Part of a small language model's weights.
Training: a variant of SOAP for these matrices, 144M tokens, 4398 steps.
Each number is 128 + 32 x the weight over the matrix's rms, rounded and kept within 0 to 255. Layers, rows and columns count from 0. Numbers have three digits each.

# o: layer 16 attention output (transposed), 128x128, rms 0.0696, rows 110-127, columns 0-127
# v: layer 16 attention value, 128x128, rms 0.0561, rows 111-127, columns 0-127
# gate: layer 16 MLP gate, 192x128, rms 0.0797, rows 0-23, columns 0-127
# up: layer 16 MLP up, 192x128, rms 0.0802, rows 0-22, columns 0-127
# down: layer 16 MLP down (transposed), 192x128, rms 0.08, rows 0-22, columns 0-127
o110:073157133145118151136162149152108176177064097111081121125101142135080138148122107151109143113145109160101148087131113129115115096126167163159122145093088198101139167125126132139112168132127109147086119115142105120126161146132084142175167153108096118080115129123141116083124103128141144134189166154107112185128136077135143093134104139158113128093088159151162100100125149127093133059076
v111:114128123136105107158109160136138167159112146068136091143099149127091136142138105131083090086134135138059161121095142141148119100137158143088101100187090080114077126143146138122129154095117127131134123123093155122139158105109132142130127152136099132079116154114153110161154117160125119130102135144085129166144147128148089132107125136113120128108097105177144143076100087110123139157120
o111:138104138123200143092127130168168139109116164162118127139152150147141152114123104094138082133102131163142084113100148078147129146089107125138100163165149072156156160152114136110092140161109137126152121125181146121118119118133084142165167143154169161111109129130101121159144155113180151154095109132103135113144079116138131141132122111097122087128106133092103129188143159139150145150102
v112:147130127122103122115174129141088178104140146108179166109143124156137109173122179137180162057134114125161164104142149146125126075128164101097131127196138117163118084156108154130112115142146134114134111134114153143094132137144118140156155125116124144129129105116150118095131148156178087115090145150136141174153168126121162151150103096086127123105134129131141106120070114173149134125076
o112:115141149137115095119120109177130063117170081066095139101144129135138124120098139116173113084089140136183133145116163154122145182088126168144115137101088140174131092131116173116114139145113129094151109094131167126096149114157119137096107074137141078133112151152127157119175122112162143138128124164105121108116129149110125129136090122149117145077142111117120127128131125114132122138171
v113:109143140146167180174193109159112079160132147097139144081119126107120114115078097178108146166115119093114089133166141120147122128131159111098103183082174096127157102126099141142120136155090095106081083129128133177139183109137118125113118129107120140162156080139161137154135173107154132111094128190181167147082103097103147108176095136075092128114105120184164132069138139156140155074140
o113:171112132180112166160109138092057122091160090113117159171115120113086052128157148095108109137093130114148150090154130156099144128143124091145168151151111135131137155093126130121095120132120106110143115110113173105101089141151173093131092120140104135094123177151159114118178105117180106128102114110118143137150122098172152111107148114127113139091100111100162088133072148102176149088113
v114:092093119153138116131096092124146103118149104140049106146114104100097155175102126145116140182108108110180153077118129140127098100089090030144108063120107123077095115077134048108081158085127109148140138132122110134185103150129106141104119130137156083079114152161159144109125140078143116132131168093117079149137111088091120143075115159108178123164118136144152140131113147151144157173169
o114:163150093127098108153126160115188089145147135166141183161128167152092140114101160110094113118143089105105148147163141138109158137137169114105137157123112151116124192164179102135159156147055092175134171162127128126141124138110127085146154147127126111100146094103141116147063137136098094112108080123127101126085128168162082161161132101153150126119155082183124165163134174146120175112121
v115:159144111148115132143094138107120166121158111129108128151111194124097141130176154139099079165137127118160135122121183114115113145133108118103083118108126137133101117155155129151140115115084137144121113141058099135165113113112132134067087131114155100139125173118108167110099121111141106127123045119133107143063142135098152105137181110149173115119130107135101145101092100147200099148114
o115:111155120131135099134135153163150146148114153127142178109101134133099124095081164107173164139116103131128111134118118124113088128072143139113146119129140126112130136079115114137087175126139111146093121107174118145175093137101120131136205171072111138141119116096111105146136121083121131104103119098124114179183112189127146147174125153105116128142042099162128125180098189133103129124118
v116:125070112117115141122179176140117180089171111128170122139178136176117100142153135157099159090036094162188150153167076152170139092135101141129116171131132126109080125136118170135125168104131118149115130149126111144093132122138161128167130159184152125072123112076081090113109087115078069123161162122068134126124164119087061106093181107094147077096098074111140138122082120194109133085153
o116:094123169141158155112083078185120079144121085144104176093149099162136138134070117130121099106111140075104132100120106103064051151181126142140139137170124088158110171074173161075134136144099124145138130149172186140077114154121098132136083107102093084210120105108131168152149138106088166157123148133129141071109120137110146131183118099137119126108095171161104111157177143120117103118088
v117:142105126122164128195091149147106173170168144101176122107153108129086154162137130147104154145169117123189127121158089157109069137143120144092138141158128137152156119161113150136084120131142120154115126132154188179154176079165124137120149148156091145137101109114092129172119146133174146135107201115117113163147117115109154128160127171134110104108075163154117135076107159117136155118188
o117:175088162136130156101126129146107105124117127139071159168155046130104129125105124081080156107128106158141101160119148138110144158102098101122120143109125141059089130089131135113102124142115141139192106171117173130079120140085116161108139115124114089078111100111161154102158138137139123117083126154107103083094120135140156078106133145069103145119164118117171149127153142095103113128076
v118:128114123169121139145142188134134164118134125134098086095149068112110167126126128130155098138161136111074159090145072103115139115139136198152122143074115160155139159119127113135131154131144137072106096115109142105166107129150076146150112085126130137140104100103148173123129104121132129136111103149126103096177131122146094118159146143150100164166124183143105172141169158132110131112133
o118:114149122117108123114087136118159222128169144117126100116163078125107120138158118137081173162141095187146117160123163166146137110132109107102152148106129129110134086156146134117158128082097115134117128164114139133118095146152181132076139179112121141155128134164152104137104147155116116192106108160127182138109111122136134125122147140098143129161148125089139134116151094139161143166083
v119:111182128118109140141121121137128153123149096061137115161134152189088162096082103116132153105126128115148143114139154110202148152139128140139163166149116114141105120119117151103085171088170142146162097156135122093149166102121091115149154136160170145121095123080115160140164153130181103103162163119132091110112159111086102158107077088129144110169157136104100133149095138130112133111091
o119:145069157141149116113123138181147093129132136178100130112137094107134127144117097115152119080091106119099090165085114137118151103098140165119091139100182119110085133110163145117137136172186098113140164126112128158147145140190154135091102143147149115155140172096119134130108090105135152125162147115105123163122106146065113172161149156109122153108152086101105141122155127159145116167183
v120:114137136142111104184143155076117158102193158131147129168184120139111102184124101162150116100154154133126134171142173123178136156080147139166132133098131120071122104135107156093121105163094173144186120095147143080095195155091109097074134131168150126155122136120097109159088128118122110068133067148090091111167102066108172178119145156059098127129157091153133120122122057166118121164105
o120:153129089108141123193135172146148081147107119123114100123079152125158102109156155130129089120093116124169082118105136145089096127146090148058076174106092135165124131141098091156170169155142129175205115091117155175089148141165188134133143163115156110157093122140139154112144102110146119128162138119137132118158137179088148107100121105098150169094117154088170107116122179119149089138102
v121:151183148091107140088106141160120121144127134164147137132072102137132128121162152139142110145130070087111174112154156105074146118079085145151131117148119114140169113111100110113125165154102103162121123112154148149146191117109139125133138134115147117075117103087147109116154119138150108145131141100131124152145131099145121168126150084152087115148123090051142146120108149138118066101096
o121:120108175144146125094114137167111157137110166115162148163126115098125143153156111112135095088183126179112086122136119119175114105131172159109158153118111126152158086105148163145153127129108113104149140136145127113090117112160117105130118103126112133128071128115159087119092079117144124112121150137088124094111123137154123094147077140082159156123099186163117121128134088118130191120174
v122:104126119136164152158080124120143117105054111178103143125148111104110134080118114128173115145166125094176126131150099140112138155119137053167102150145172134173133117072128082138177127131129166112128171156121142132103094185096148158091161079150067076147164154129101131131117154097170136136126077128167098104102139100146197111124121156124101176146108135164078167113163192090117141114081
o122:128124070116043076194149148126159167190126107155077100143134158158116061172143094158099160088171125154118149162162119127167144110121146150099117092095120150094153106154150100096111173144119166131113125114108095110146140126122095131145107158170053146114099137112085109083130129128112160099113120154116127137146171132148077095084128155151141100106085155126161101104061143154158158132125
v123:149120083113113086152089108160101144108128059123136159133145127154159129085147088168146170174194155131100099158121162071088095184085125137116172140133161163092084162119131075185184081180101094167115139133078120094085097161101132117104136088115132101155108168117123140135082086108060152118154102127124089123173148145185145137140089140129139162082061136099116131170148104138147089173154
o123:127169123147099157132177128093131141157060124153152081118075141145159163105137169171161128114114138080149204144168142116149137078133118156135109090122103194061163078170100126136088118120114109072156114105141055151167133171139158141151137124113135208177114110109163162099148162151098085130144154106171094094112101150133127129107125146104139075145131121113141148110140183149107115135115
v124:105114110156125133117089182116191073150123095127143138101095065094097106106125125114120130103128175103079119081154143111114135110143138141118148145122157130186123128173154110105117152148135169117104134126091100173059100113103120111112174167119156121135121143101128089066140177126141151124129062110091086154180160132127163092169145170108099119133142082113188175100126121154113109106156
o124:102166164123149114169114148166097145098103150094060154160100148108129110142130115155166146172172117154101121126099149139099143110130123195151097107088082187136168111098108146143104142085096078133114126091129123053102094118104104120063121138103130139150103151105121103098118127144110144148118142168146156117170113088132117164134143115092115122149172141118123083150155161131192199213161
v125:150114086153099152172132172153172164126094164156113119120152123100139085098127109133108116071158155147118111124113162147107142125111118129130158136152122147114173091119140133133124084139161131102102148150118099102133137170126144103122156100125137118172106152116104068135114188094095123109133144143101100124158140149141102094137089136121141183184201076145147181127094117118082124116090
o125:126116136094104102135110113170193125117141121156100120092102180144164106133189104192172170142103148120128106117120151131152128118141112090074120108085078160097122151130093124130133107119119095167134133093111133133102130158110176107165114114107117164102134146150086088074129140131135149106116109130143123129184124094125108128128111122133120142153123139099093114099158175127134141195189
v126:104141135116159128104159121121121111127109152116126131132183145127164154113104123141104129124153115109104179134092125149120125092131140114144125139134174127153114157129088091175105093179147143118072139126151160142089149069140152132152127142172180155096179106111097100115102104101179134119132094117125113138119114125094155155157124142134124119134144100082142105092029085134134121071143
o126:155125126101120119134125155144137095088140133094090145121129148084106122125102165135138083107124143144145116076198119111142110090133127089157144168152135162124104069121132153077150134087142110135177123174107091131072135106112100102092133091141103116145136132118153111140150095116137141145131142171117117110130138130117105089119101077117139114114134170134159138142153129109143131132157
v127:129172093120157131127127161138119094141126087149083127134118121099127150143154123129141137099118148112149099085106086121131146157143171129064097155130150115144139104171126097124085151145121167164109128113105130148092158106162105196098123107097122135141107198141159102142153131122163093135078104140098099066162112120112150141093087094106075156113145160134149107135155127194130128192093
o127:135130137134095070149139132074124128079088138091141131157135195144133108113106125114183129157119114173110145185191143135143164152113143143133119145093160149189111126121152174134151123171153102113142079116155148123152124146181126162131140143120162098136106141152124162181133146197186102115108129140180174102137148126114128135113129142117112144117155101110080119127121148142142156159154
gate0:162077107156094132126119094100103120189168131217115106142128138063103088127073176145112144091146116109131089051180159183158105182149148060136119095130152124104132133098122111094085180132121069133091084140098159096135184144159089143086128152142096090141102118173103151129152086132162110153157099124103131095142163126143090176157125118152099076141101110129153115089136117094126146153083
up0:117128117118164107125157145102084133131048136151088099099111180115109153130168087178160122126078127137115120149141066099125025126132141129115177115131124146098097102156093118125112116107087147143188123141115116128089163107078143115163098106162091095156115166118162091124130140135143167095090139190085120118064107142095153159145185126187126128150124073105094135134096136098124169161083
down0:104104166137185122154124132109141097140134075137102114137154178090139146144153115116098175145064146077151106149109106096123168117115150112159149117154156142093054117081126140142131102045082118149173103097147134174140092126142076135154159155125091163152105102069105076131119081156127094124161124139154116191126155148121110086059111133092125138156155085114171126085113094144121145116115
gate1:144103142102075114133069190154144120128110125154090103125129123123148151127090147119142100111146102040096203137114111129083137152142104123165143243164128155126072158124098127094150110143107118086133139151155082144128067159101088100096137114126104149144142159153088069120173160075155130110129142171142110143175171094157110088068158128101101123132112156126179121066145153179152108148103
up1:212153171149150145113103095138106144136094081129131110116155158123141128115153127150123090076055120114150142100131120132093081116082137130089174104110096123080176115081082157138127147094096149150177100100112173122127116159190109079109106103168102111080174113118145038097154090136177089199125111143152153108159065106152112101146096113107173058099115118104115143102062153102170138147162
down1:105155127133124153119095190080141105111068113104144138166178096112135069190128135118123155164150154073109142090140135129168095119068141096092120149118135126136086160105169120126165125059109147178152108142163087115130194122107085161168121147107116104134152169055128164129141128082185198131135162090091148136181120076131155212119094138191174089136103065110118114115132114115070099121137
gate2:167122156186127134193158115112110139039102112090138148136122138138156110157104091130110153201144148135165108131175112084105150104168115105096162128203138098159130117158203106082079187112102126133053133116143097167087138055092082070143168193129092121163170147134106122110103134181096134109122120108136101099109105146077096146076130175129101146080135112105169140119115118166130122150130
up2:137159151053099101138095154123115136139146147122143120148131140106146135150056127128148083211119143168099093126148124133123115120158102149116123141090151113141185097128175123152116198123146111227126143132137153100196126161125115136171112107176109127165143164184130081112090074173164159107201150099132169179126182122156105149118144131078152071110109122082104161145123188174118133056166
down2:133230164160110106125175090165107095149122080089115119065143079098055149149144134189107147106138137205126106126141110090083101152124139126102098162091104099134096143162198144093111055162183132087169111114112155142131157122096092078150159151115090096199065185129121141162131162098164128074115191127157123129109122111123107118091152137114096146132129110150126111096145068099126190117131
gate3:163147122122121169118123090149134095108127183122127111133153096167114127105129123082102121136150094167182079080164115160148078124169154121161100116123158150080136137154076105127181142164114171159122162147128186128134101155105097107114154144134105121106152120107112146138112120135138158067085182197161080085193196114129200168139175101154184121088146100135115110113055144142129176089137
up3:111098150136156086057113100137096110132135129152104131161178135116114097134148186120089131140125126069079096151163120122119136140145162167152075130145127135141087192130056147118093163136085142059049199119152126170126112104165110179129148086119117135122127129149194097138087139192127154176145099185084123156104118114147147130134136105151119127115077146129143128119127124119186167135072
down3:159118126124134148182140175134171147088150130137147154067116133181162103047146106109101186134099134126128113133135148159030112130129162152143115121070129102124130125148134146177187175182113146137190170161136140113121099130106090130165140118120110103150159080053093128134128128053112168094108143092159103131190172132060185108115125145084148109108148128144147121149092120118123100108135
gate4:168158106133061124109085175145113120125123169114068097147103078147102123164122170147155134118115134105138169225162099073099100100146087135113100158187110174109148140163136127072140150083128181120167113064148183103104102126154130112120188098104161114141130166092133104152058121097124120123124089173127099132124129134168141127156174076141115172118068169131089114118091134104116078126087
up4:129106159116052113144140088099169116013156090105130124144138138166095150128038124135077132102163132138188165200106096173097159100137110089134132109110131110115182137128133129153148146097167096091133100193182102132162134106125168179153170165188125095145065078078156156126145111086191151131125107137066132094142128116123098078131116138129123146128056119154110089180146182136127121157160
down4:134113126066113141091106154132118092128083137102154108115085140129135115064061135106164159144133064177079083135088161161140157134187132096130109113123086162141155092129173143155149181161113109139163096157141086063146112097094115117143152134131149190148106127135170132152106099123143074153114155141039104143144186110094124156142090132142113152132129093107079161091131133095117166117076
gate5:160145088109074105131151150147143116099135099123071157101159112151181140089122144127153123158102129083152117073152134054136144110164163134095138119126136119156085150123118106044161168130140148183086115158145135185133113106079132178155113134170196134144132142131125084140098096134082089146112151146178140169171147127159145141126101155132150077121172152130157217137117145110096120103151
up5:102105192108112094085075110148135142072151099129158109143106137143194163124147123169109132163141156084094108038104070097075135108073165118153146159112077116110124101095116138143102101137134165151107084153158148137135153105102121121146166166094139117131155118147085078102089118118133196151052100084142153132110140145087109106098157139187099103131152152146160146126140147160066093173097
down5:107062183158181165121143103095146143101098085103121095134113158144164130155141121143133149155151125127119149115080141142098090149203099171118138106134144171103124103183094184148151120139066161138148128088107082113095094128116139147175033152166111131138072124141189136129146135137105182115167114130123128119061156152086115160134193149128190153112054152073116139084111136123160120143140
gate6:148140198044070143118136129129098148099149132153152098097119162134064158104091153102125164120134134117106143133118116148163154143144144078121178134115104101150097158106100076111135083116080130135099162177119131057108079098208146145120131105182182128178095130056146186111104160101198094178114136126083122137139169123119142127152133138109120103101189188122170085147141083070125167102124
up6:127140126121150148132156109100186152138110110097135121107113144123052149120141078091104162140097146144079139124080095143142186106177079160153111142116127189122157069125152116129079087049121096133110144167141142162158104118097148056126140155145108157186096120064149125095137148141189078114157142139074147132142119143121116148132105065095161065128139143156141150115155167152077151180095
down6:125098107149127136109145113101162109104142093167128201146163143145115106153085141110170115133165123123116166120075131082111127142126149129095161073098120090132108148155131118159153159151110177184088068167154115122089096104124039149112114129148139086125143137125145172112060160091177159167142129096157174141096127078148138082149151138117139161147130157032101138106163160104162156146126
gate7:163071136122148134187088156102140069122193175077130081048082124115151117182094130165132126090090122167160130145147186128154150200182130098115162122167070139114088183097176082124090084073133119152090107146162134075155086127118147168131149081099132086145146105098130147148119097144192103134155154202075151110136131108150146109146085198135157043137129138105119119169115149164108108101110
up7:114099106142077151097131124151065107132134195150122162192111131101183142084143133172165155141115145124052125136103150106090137091185157119191109074120130137131131113100162095130157136134112141137131160123125202140113135130129111149122134171152104144150122137121116069092073162132161110040089125172128115118130149121136111097138121170148128089083151102139093127089135136141089178028093
down7:089170103080086097104179151119139118161145065150131169191118095118105124183123105087123096134192076133121081155097159101156080147172133114131127177170175102137089108139125148071118151075145151101135102159134123118080216130141110082184148136106088104124135138141135145100137140072135118167116136120095175134141200095081128117206109131093135222153129119102148128183061109121123119121104
gate8:147153132175187123188130157187111117104100165082150126125148160118117117123129137143142118185174127106159143157147116147131134167113108145125165118084172130188119137099093133115113126166095155104127148117145133165119142164153109149093154190076096168184120125095175183128119156107096162185059103107108060156071212177129148174131089135127123184078100120153051148082146077104173161107121
up8:110141142150170102135070086146127113161109141129169175062106199130127069164137078087115118135100128194144156111104143181159134117105095150151145170166147144132102101148116085156077104104170146112067113146117169141133099127102176096106111102112093108112134146072112136182106153077172109165083111165070101078092061082207127125152076112155177114132164158118098168133137172131125101108140
down8:146146144095139118158187140110164160129172168086118070081137085151156133090126185070152153182129086117101124109206090105142132142138160109143116117126134105124177143062179121155060091104126152174185118171071092064177141179071095127197143077137136119128110146115133123158108155147103115130091112136109127174142160141151143087100134139183116117135095125154113088159135128186102154161095
gate9:144162085129075109119124105167115114211084158130145144194142158138162114119148133185121086077099163104102084127112141141144137156138140081142093110105162118139118110063091097108061166095087092128103173119106106154093199118093143162165072104021196105095183168145160146125149167115140158111179175114144097132155103183149109151114139132179174147128118131139117069139080112103114122161118
up9:120124156119134130049154099164091182040105108117136036136141127097154113169106087141116112123111227123128120103157090178129116179090118162115106199155138132152127116136055099139110139133142109142192101153105067108084147155104111138125112129088093140102176146149160153095151148111147173160152124120187156145108105117101128166129192123108087139129150165192039159155096154157092214139127
down9:166106089088198113160087119098101173075120167147098168082111116139139145170165137143114123126135126144102103111075141158118147150144149164137130073134127058125114158145093133160117116150121137162125081165200107097179057136100135168158158080096191121123105142173097140115115090137165112096157089092131160111159140183122095113119131114113139084102156070104125121192094071164107108075053
gate10:094128174167111136097079129101160170137101089124156102156125155187163083127159135192139112115075182120136165205173066138132086164090139121141139160173138148155183148146127095166089156148158150112134094173173142114152143172112168159154130157107182158153141114098119165142130165086077137124088128128162132170154090187091169130092108138086173097155098128160129152176126148112127150148116
up10:118099106108089156134091091087081075118144137115080104109151129063109128057093096127191105089199115129106186130115140140140117110142129151102152126131118106175133128130193170083140069116081154131109169146112067125153127199148178097114071140162128191161135178149075118138103093064136185104090159103098133114111147169181110089120098160100099140166137157096140128132143170046147163130104
down10:161125125165104085164120171135124119064149117122157074201142170164109152148170129132094116086119175129128123087070115150141092094151116100198128171090155105161155203089128104109140142147121138116102113103151123146124190068155123164095182146099138183153103144100131146128089098145096119065140102160180209138090139103119072142174155065097056153146115139089105095165161165141130111180112
gate11:138132070125104129150153173080148185199139146109113120149135114129138177115125174104146167127159143089093137188155161121131108124081176118105121170065185132084177131105120093168185159092199096151107121115116150090100142085109122117151084133109121199160126180084114130109153142086201090132168113131193123097149132120092226144094168145174085132184099076148133127092138101144121156153118
up11:131139123088078151119138078118182067113119083129107166138112113132083171106146147105113182130180061111092143121143163094103123103115101204138129124088124131075094132102097157132059096078135239158141121147125135111176136028190152141138095085090157133123125147120101090137085117111088124082140123079157152100162147092110110151099187165124110139107112166181106104077094188142150168130091
down11:130099138132176168114101165164189099130109128079140134165095127147113121173108164150166106149130146093091065137160114081100147145136132164080129132151184132154080112120140093119163126110109166115130110180157109151143156130123119149084108148187179131104095052113121113131131066136121201176136076112125182155139072181091149179189094167116122149100113166105146100111108074078097115142154
gate12:171116064117077090165177137131163157122112090132173117079127131079178155132083092147138178124134082110105143082166189087174109120186073134062106130148094124149111160128160205166157142097163124152103179112163088152143112141135128131152129116130103109146084135110083167136129054154035135119112132146114124186202069171141168081128164168104151112094143136159161106086116166089128155066100
up12:093128156128145068133121130155133184137115136153083152140113137083070106106162185074078116151186106163069116120111104174166153161131091110111165179125085130162144162112122179127143083047061152092118142157100115123148171138137132109100096155121082103108122097182087128152111108161107165160126115089094149120174138188123151137057170162140117126169125043106146096136133112150164130080139
down12:176125138084097121155096172110126117133150122197162137118124134137113129103167154158152172120176145123186131118128120113071143153098142138136151107185034136060117100146112182121119082134163126171157190092156152061121112167116133106145149120141144173071140151081149167166145071141162092104132106136114080166157077103197149136188113126226136103113138154130106132081167112166185143125077
gate13:095098122150108150158089117150097080143133177169091132093180166143158106079100146107171129123182140182196162083131151083162167139185077122130099158125088150106127170169137132124114143115127138147160165171146132155062123067150087133144109170122116169113099151122107144131100156198194110121104137093119090149134182144051167141146120146178155207099142057139118102156103098149140125139119
up13:141122160202126115110134116095131198105111152099171098159090113161128142196123126154085172133069143183164108160073099111113138130124139146133105119152128143141130073113061125143056218129122104141148096174089084178128132140125133146140184191082126052143151152135145190102118161113171156123200104121079101106133179101150135150135100165144119112171172093096075124136093130122136137084127
down13:137159147131130141133177115162083035134043142163082085118148157170120131133126184184079109147112213134127158073129141149169124176160115095159124169115110111106063153120130069163155062117150168128162131085175118163129105111129076188100163144138099149091146117098172139142172140070119119107143136088108134109178108131151089174095154128117140103098135081129107107141150152125109142181151
gate14:149127136092199166176128135087092124188175125090153139083126112119113132108112096126191136156124186088110104164139081102156144138148133076093131075109126073151075175095138149162108042123114134125172107126130200178121100126125120130165133140149122069158143151048088175122120176076132129111059146149113142126124144119143074167125132142120134141123135089101110155070143110070171147108178
up14:132111120089119104167100203147154148085106132138095099064164152090140107148144130076114082127098109169145074081142091108137092091125148138130135113154153122076154171172137106083105099190145105127109155160105144120121144096086133109114099123190095100142125114176120103120142094150096143148060148083104104076149164145116126195185145090201085174168144123136076074132132093129099120092129
down14:131117155155117135133089124128091110131099126075117188153107142136109094113115165173069157150171102124131120149167148146110117151111061119106095118141159081146110098106161103125075128159077124155122139114121097089124172158127111151089125158093119117115197128117133132094141110154123138126143125142146116123067194064141158150157130152157178110108175214160147158112157114121126118173064
gate15:182130145127120062158120057139168122126135159014152111140092151147196141151131181145137101126126119140183124148133148099063135133153095120176155133160100132164161100128065067117113125102158101105115058088138157125178167162114066105176158111118105141181158116097128127147159155105126100117117115152126110139110190125139166126098122166168170137133158156155140128107123153173133121128103
up15:129143117100125147119165185116074153119144105111205092124151080128128065108076087132118179081125163169108122167124095216140112155137164154106136098128142148074143123107163091106169095117128130169151097020145163079121144142175123136104076114183163103138124142153089167080138081108152183157157171187104117111124110140084100135105113145136162076128146098088161166122093138106088134166089
down15:156084152075166091156155128193098099146103106106143095063120160158124102074151133134120084178144075088113113109162165125157058203126141184137111170066117122152084116143137107086119101123132119173173138156120109122142154120104135109141101059085132118125075082106094059124098112164154111134127109090117118159188084136156173137110137169089148156138103099088114130158146177116105158219143
gate16:147097130099113125106145144127105146155095069158069090104111047124132155136143118155157107130118152164036150135148100129077140153150116137085065085121072127143072128151154092135167095132109082173127113152079202137080159164155106099135146128128121099155050183176075123167136122089119173127127090144130108163088089147139161155092101114126139150140112139173107098132160140097153092093095
up16:159204137113169102095154104128135100139180111105124145113167117165160159201133104145174079091131064106118135185121139117113102095184137170119222172158168107131129086122061093103081094160143095158173098146136176075103156099155189134198094135124102160147155119182132148106162135110078128164160051090119111069150094122162187162121164127128170167182089124120113146119107097133184186100136
down16:151054128137079176119118111153151077082131140096090136202180103191148147133151184161115128128112142166120169149111124103177080117178094152090133161109162117121139122089121147132103083131146107134195111121166131065153159159096063155108124102091133176149142174114111158161121148162126021188110151061167156131128055149181154103179116094129112120122058088125074130150118150095153117138105
gate17:137142135162188106149155148152146084108104150150071092139179182103147119128166071097152159180093121148134113120125105133082184127122064082167137111102158153150082157201114133098110051128095088113066148170186086131135128157074121159140095125147097117121160177100103138159146096094064098149111070133133163123067136121097106081154131148135165125168106113094114138126116102095139093076174
up17:152112075131150123172208149094110129092093098132114132101156153145118126166144176096105048152121129118087114093153162125117101109183063117156155126138149168155146113113152182109129143164098167142118151094067111117056168116122150147130120135082187083185159088124086119162062198037171095102102115136185155112111098131133061107108140138111143112145121136162122149082112113150086143159165
down17:111127157139063119133138115166177168160138098141158148144155132131133113153149100109160209155134175127086121143173143113149153152101054133116134143129136157099175119099114114130173097178110130091126105158094122157100154158057157055118106143177117117145158134129109097211156163156123142122089147083089097147164185118187128094126143078198123121142103090137119110158218093158158152102146
gate18:159097115094166151140164134084149108131173164138170173092172177181144163172101120135134125144123135125134123110096119126128093102189139149154104099121071136209089069123096156157182159110124139174150131153113063164176131114085155075134077122135136131156136141128158127148123115022121133084117152170099168137149139150127089104156111171079172129142083145168172084074103157179104157177211
up18:040179141129144138143119068162126153153104108110131119123103177102133131098088176119079105066129104219095123102117139111142161129180090165173136189091102110145110093152159119168074122100147170149078137126087144090060129145120130189154160128153189153093185134089116127110094126141131167130113083150111166064069129152162133161035098127103130124174128192162174115141076085153101118129151
down18:082130110127149089179146119133157107066128151090157166091127076161116140145140171084115121150104127132107081138123132144082165204152106171140103098149066176098147079128123085102105132184125131122095155138098131190113183163128169176132097132101106177159091121062111126147104089093182106108121110112132144125098059135123145159107144137120078177032105095112104083171119113203151068126076
gate19:143136173170163117113103163174116146141114108117151097154137196131079124108166110118109111075087183088145190127130095112141151140112114094183158114119162141121102130117122116103117102044098116150125195162159139106142084241075101079083068078123115071069119115071127143131057136161128134099136206177127103170118157098102165116112177179151107191104142090118106120086118073110152167149150
up19:134145076150137119150079140147156111092096125128121045091201085150136118134057134147160159195161077114099094087121126120133210103132071113147085174106127164124208159087099112116097134191138126173165104109092175136103103115097138146131092088122094082165098129154111151129091084139088079153123176114099112079099119108128152123088112140084131136073108141122094151076067103065130140123149
down19:116149074158103123086160163091161132120163203144173132069174120150172120114146137131118075157099168122138112186156091147147146144135104106188125130159083136101148175132138142156168154152214154116197107103102204200170106126115113108129140055128128088132119113145131104086076088140110083088156128103121104101107096148167168120062123121134104156058106155145148122150153081093121099112072
gate20:136143111111151132136145097119179200095128125081166101152165130135133146181095119121203132117147151091113111101090117158117086166120075157093144106118157146219107146210090204097123209105157177065121129139109150073113135113102159099175100167114161067149114125060118163110160108111077122118131139132151115163153099079164215120153123141101121123157140092135101077160060092122124144111136
up20:143174143192153074100057089142133132088123136124144132132152121131182136178197083163106129148119197169169161083145138186108134125111133176172152096202086158145141114125146134079075115128133130090119111135118136111114175065119171149133150086079099108091129092152080125176167129087131134141156114155183078140134107122081102151168149160104146143137097143122100142077166132164084040126150
down20:158056048121164134107133093131185173110139179179110191132072157089146096111127139126078154175080100111084165137170153179061138110102121126119112174157131103103187188180093106117139114149132164114074186167113129144121119103153160198072170118109180135144085149140101082137164172143124111093161100168122153141126168150104131097141164135086114129083194163133061104202145122159153132102147
gate21:085130157088173110187117142149177163136158165197140113130085103143186120147138172155151131075157145116169141173110124150182129122111132094147106106120129138108094071095116185120148136034163117134103148141155075179118182047076114082167088133091089087140151163078127110119117103109140156111082161069096141101170149090074091125147156103115146090087099092121100093101069109182109114131154
up21:072083095085143086154117128172117113126122155154077136124141092150155132173152165121184122121081143144131092089163112122191167129169130121184151123092142151148106100142139115113165068123136100119179167161175079061175162125100138132129154187161096182128102148060066144141142114196158095108057163123178092152095167172106094150074086129100144064135104064149134091112161089183073085165098
down21:039117148100083141132090135115059141110113121127102115102057040131193101117123129142127128166123078105062157110139191107127115156235114068132089157102113158150184142179161152155133096071073132102109140128125059150134151172128107107155160118116138151110117139060142118229099155153136133141144081122149103117129046146122112192154120107126115110152119165119125150173192114108086160139134
gate22:124118099128118121139156104180134099155110156121110177103096104123110174155152137125110077056115099128168132131118169122083112117173152135141092107088125146208166129093113143114107126122094081136109143114128096111171126047133082108168179085136114135117062150113109119122137141159152134082125115150151115125144084109122129119139160158143096152127158126086103151188114168151192096168054
up22:135097143132088157150100107114150101130153126111122084110095069106118146121153181199178143185118116171110108060123155122174087123060151137146168127133135096140163164141153140094141139181150190118161152136174097136148161165110105135100139162128135136088144105117156152161170160141121049126137096064117154138086139182124171194149075118114142096156161083127136166115170154130133115142141
down22:101136146075133083079081148181117117143208157107126163038165155119164111188078070099129168116100142134106148131163075107135148142094083132171097109152154093081083114156118117120120161113122120119104156114140154104136088118150156151126098120151109151155148169123106128145182146112155200161146136147130140090150167098132130120159130083153107147138113121158174087132104095131107131085119
gate23:097071148113130051219100112100163173123137114169108145114143184178138135123120085080127134158126156062136156129108122129124165179145147119120151174131179085078133101111145128176122120088090135126130099080105171175139149149167132132110074123112155080111123139112072097124129084124172142139148143182098073206099128051129146147147141084143084140145154117135080130124072139147134149165175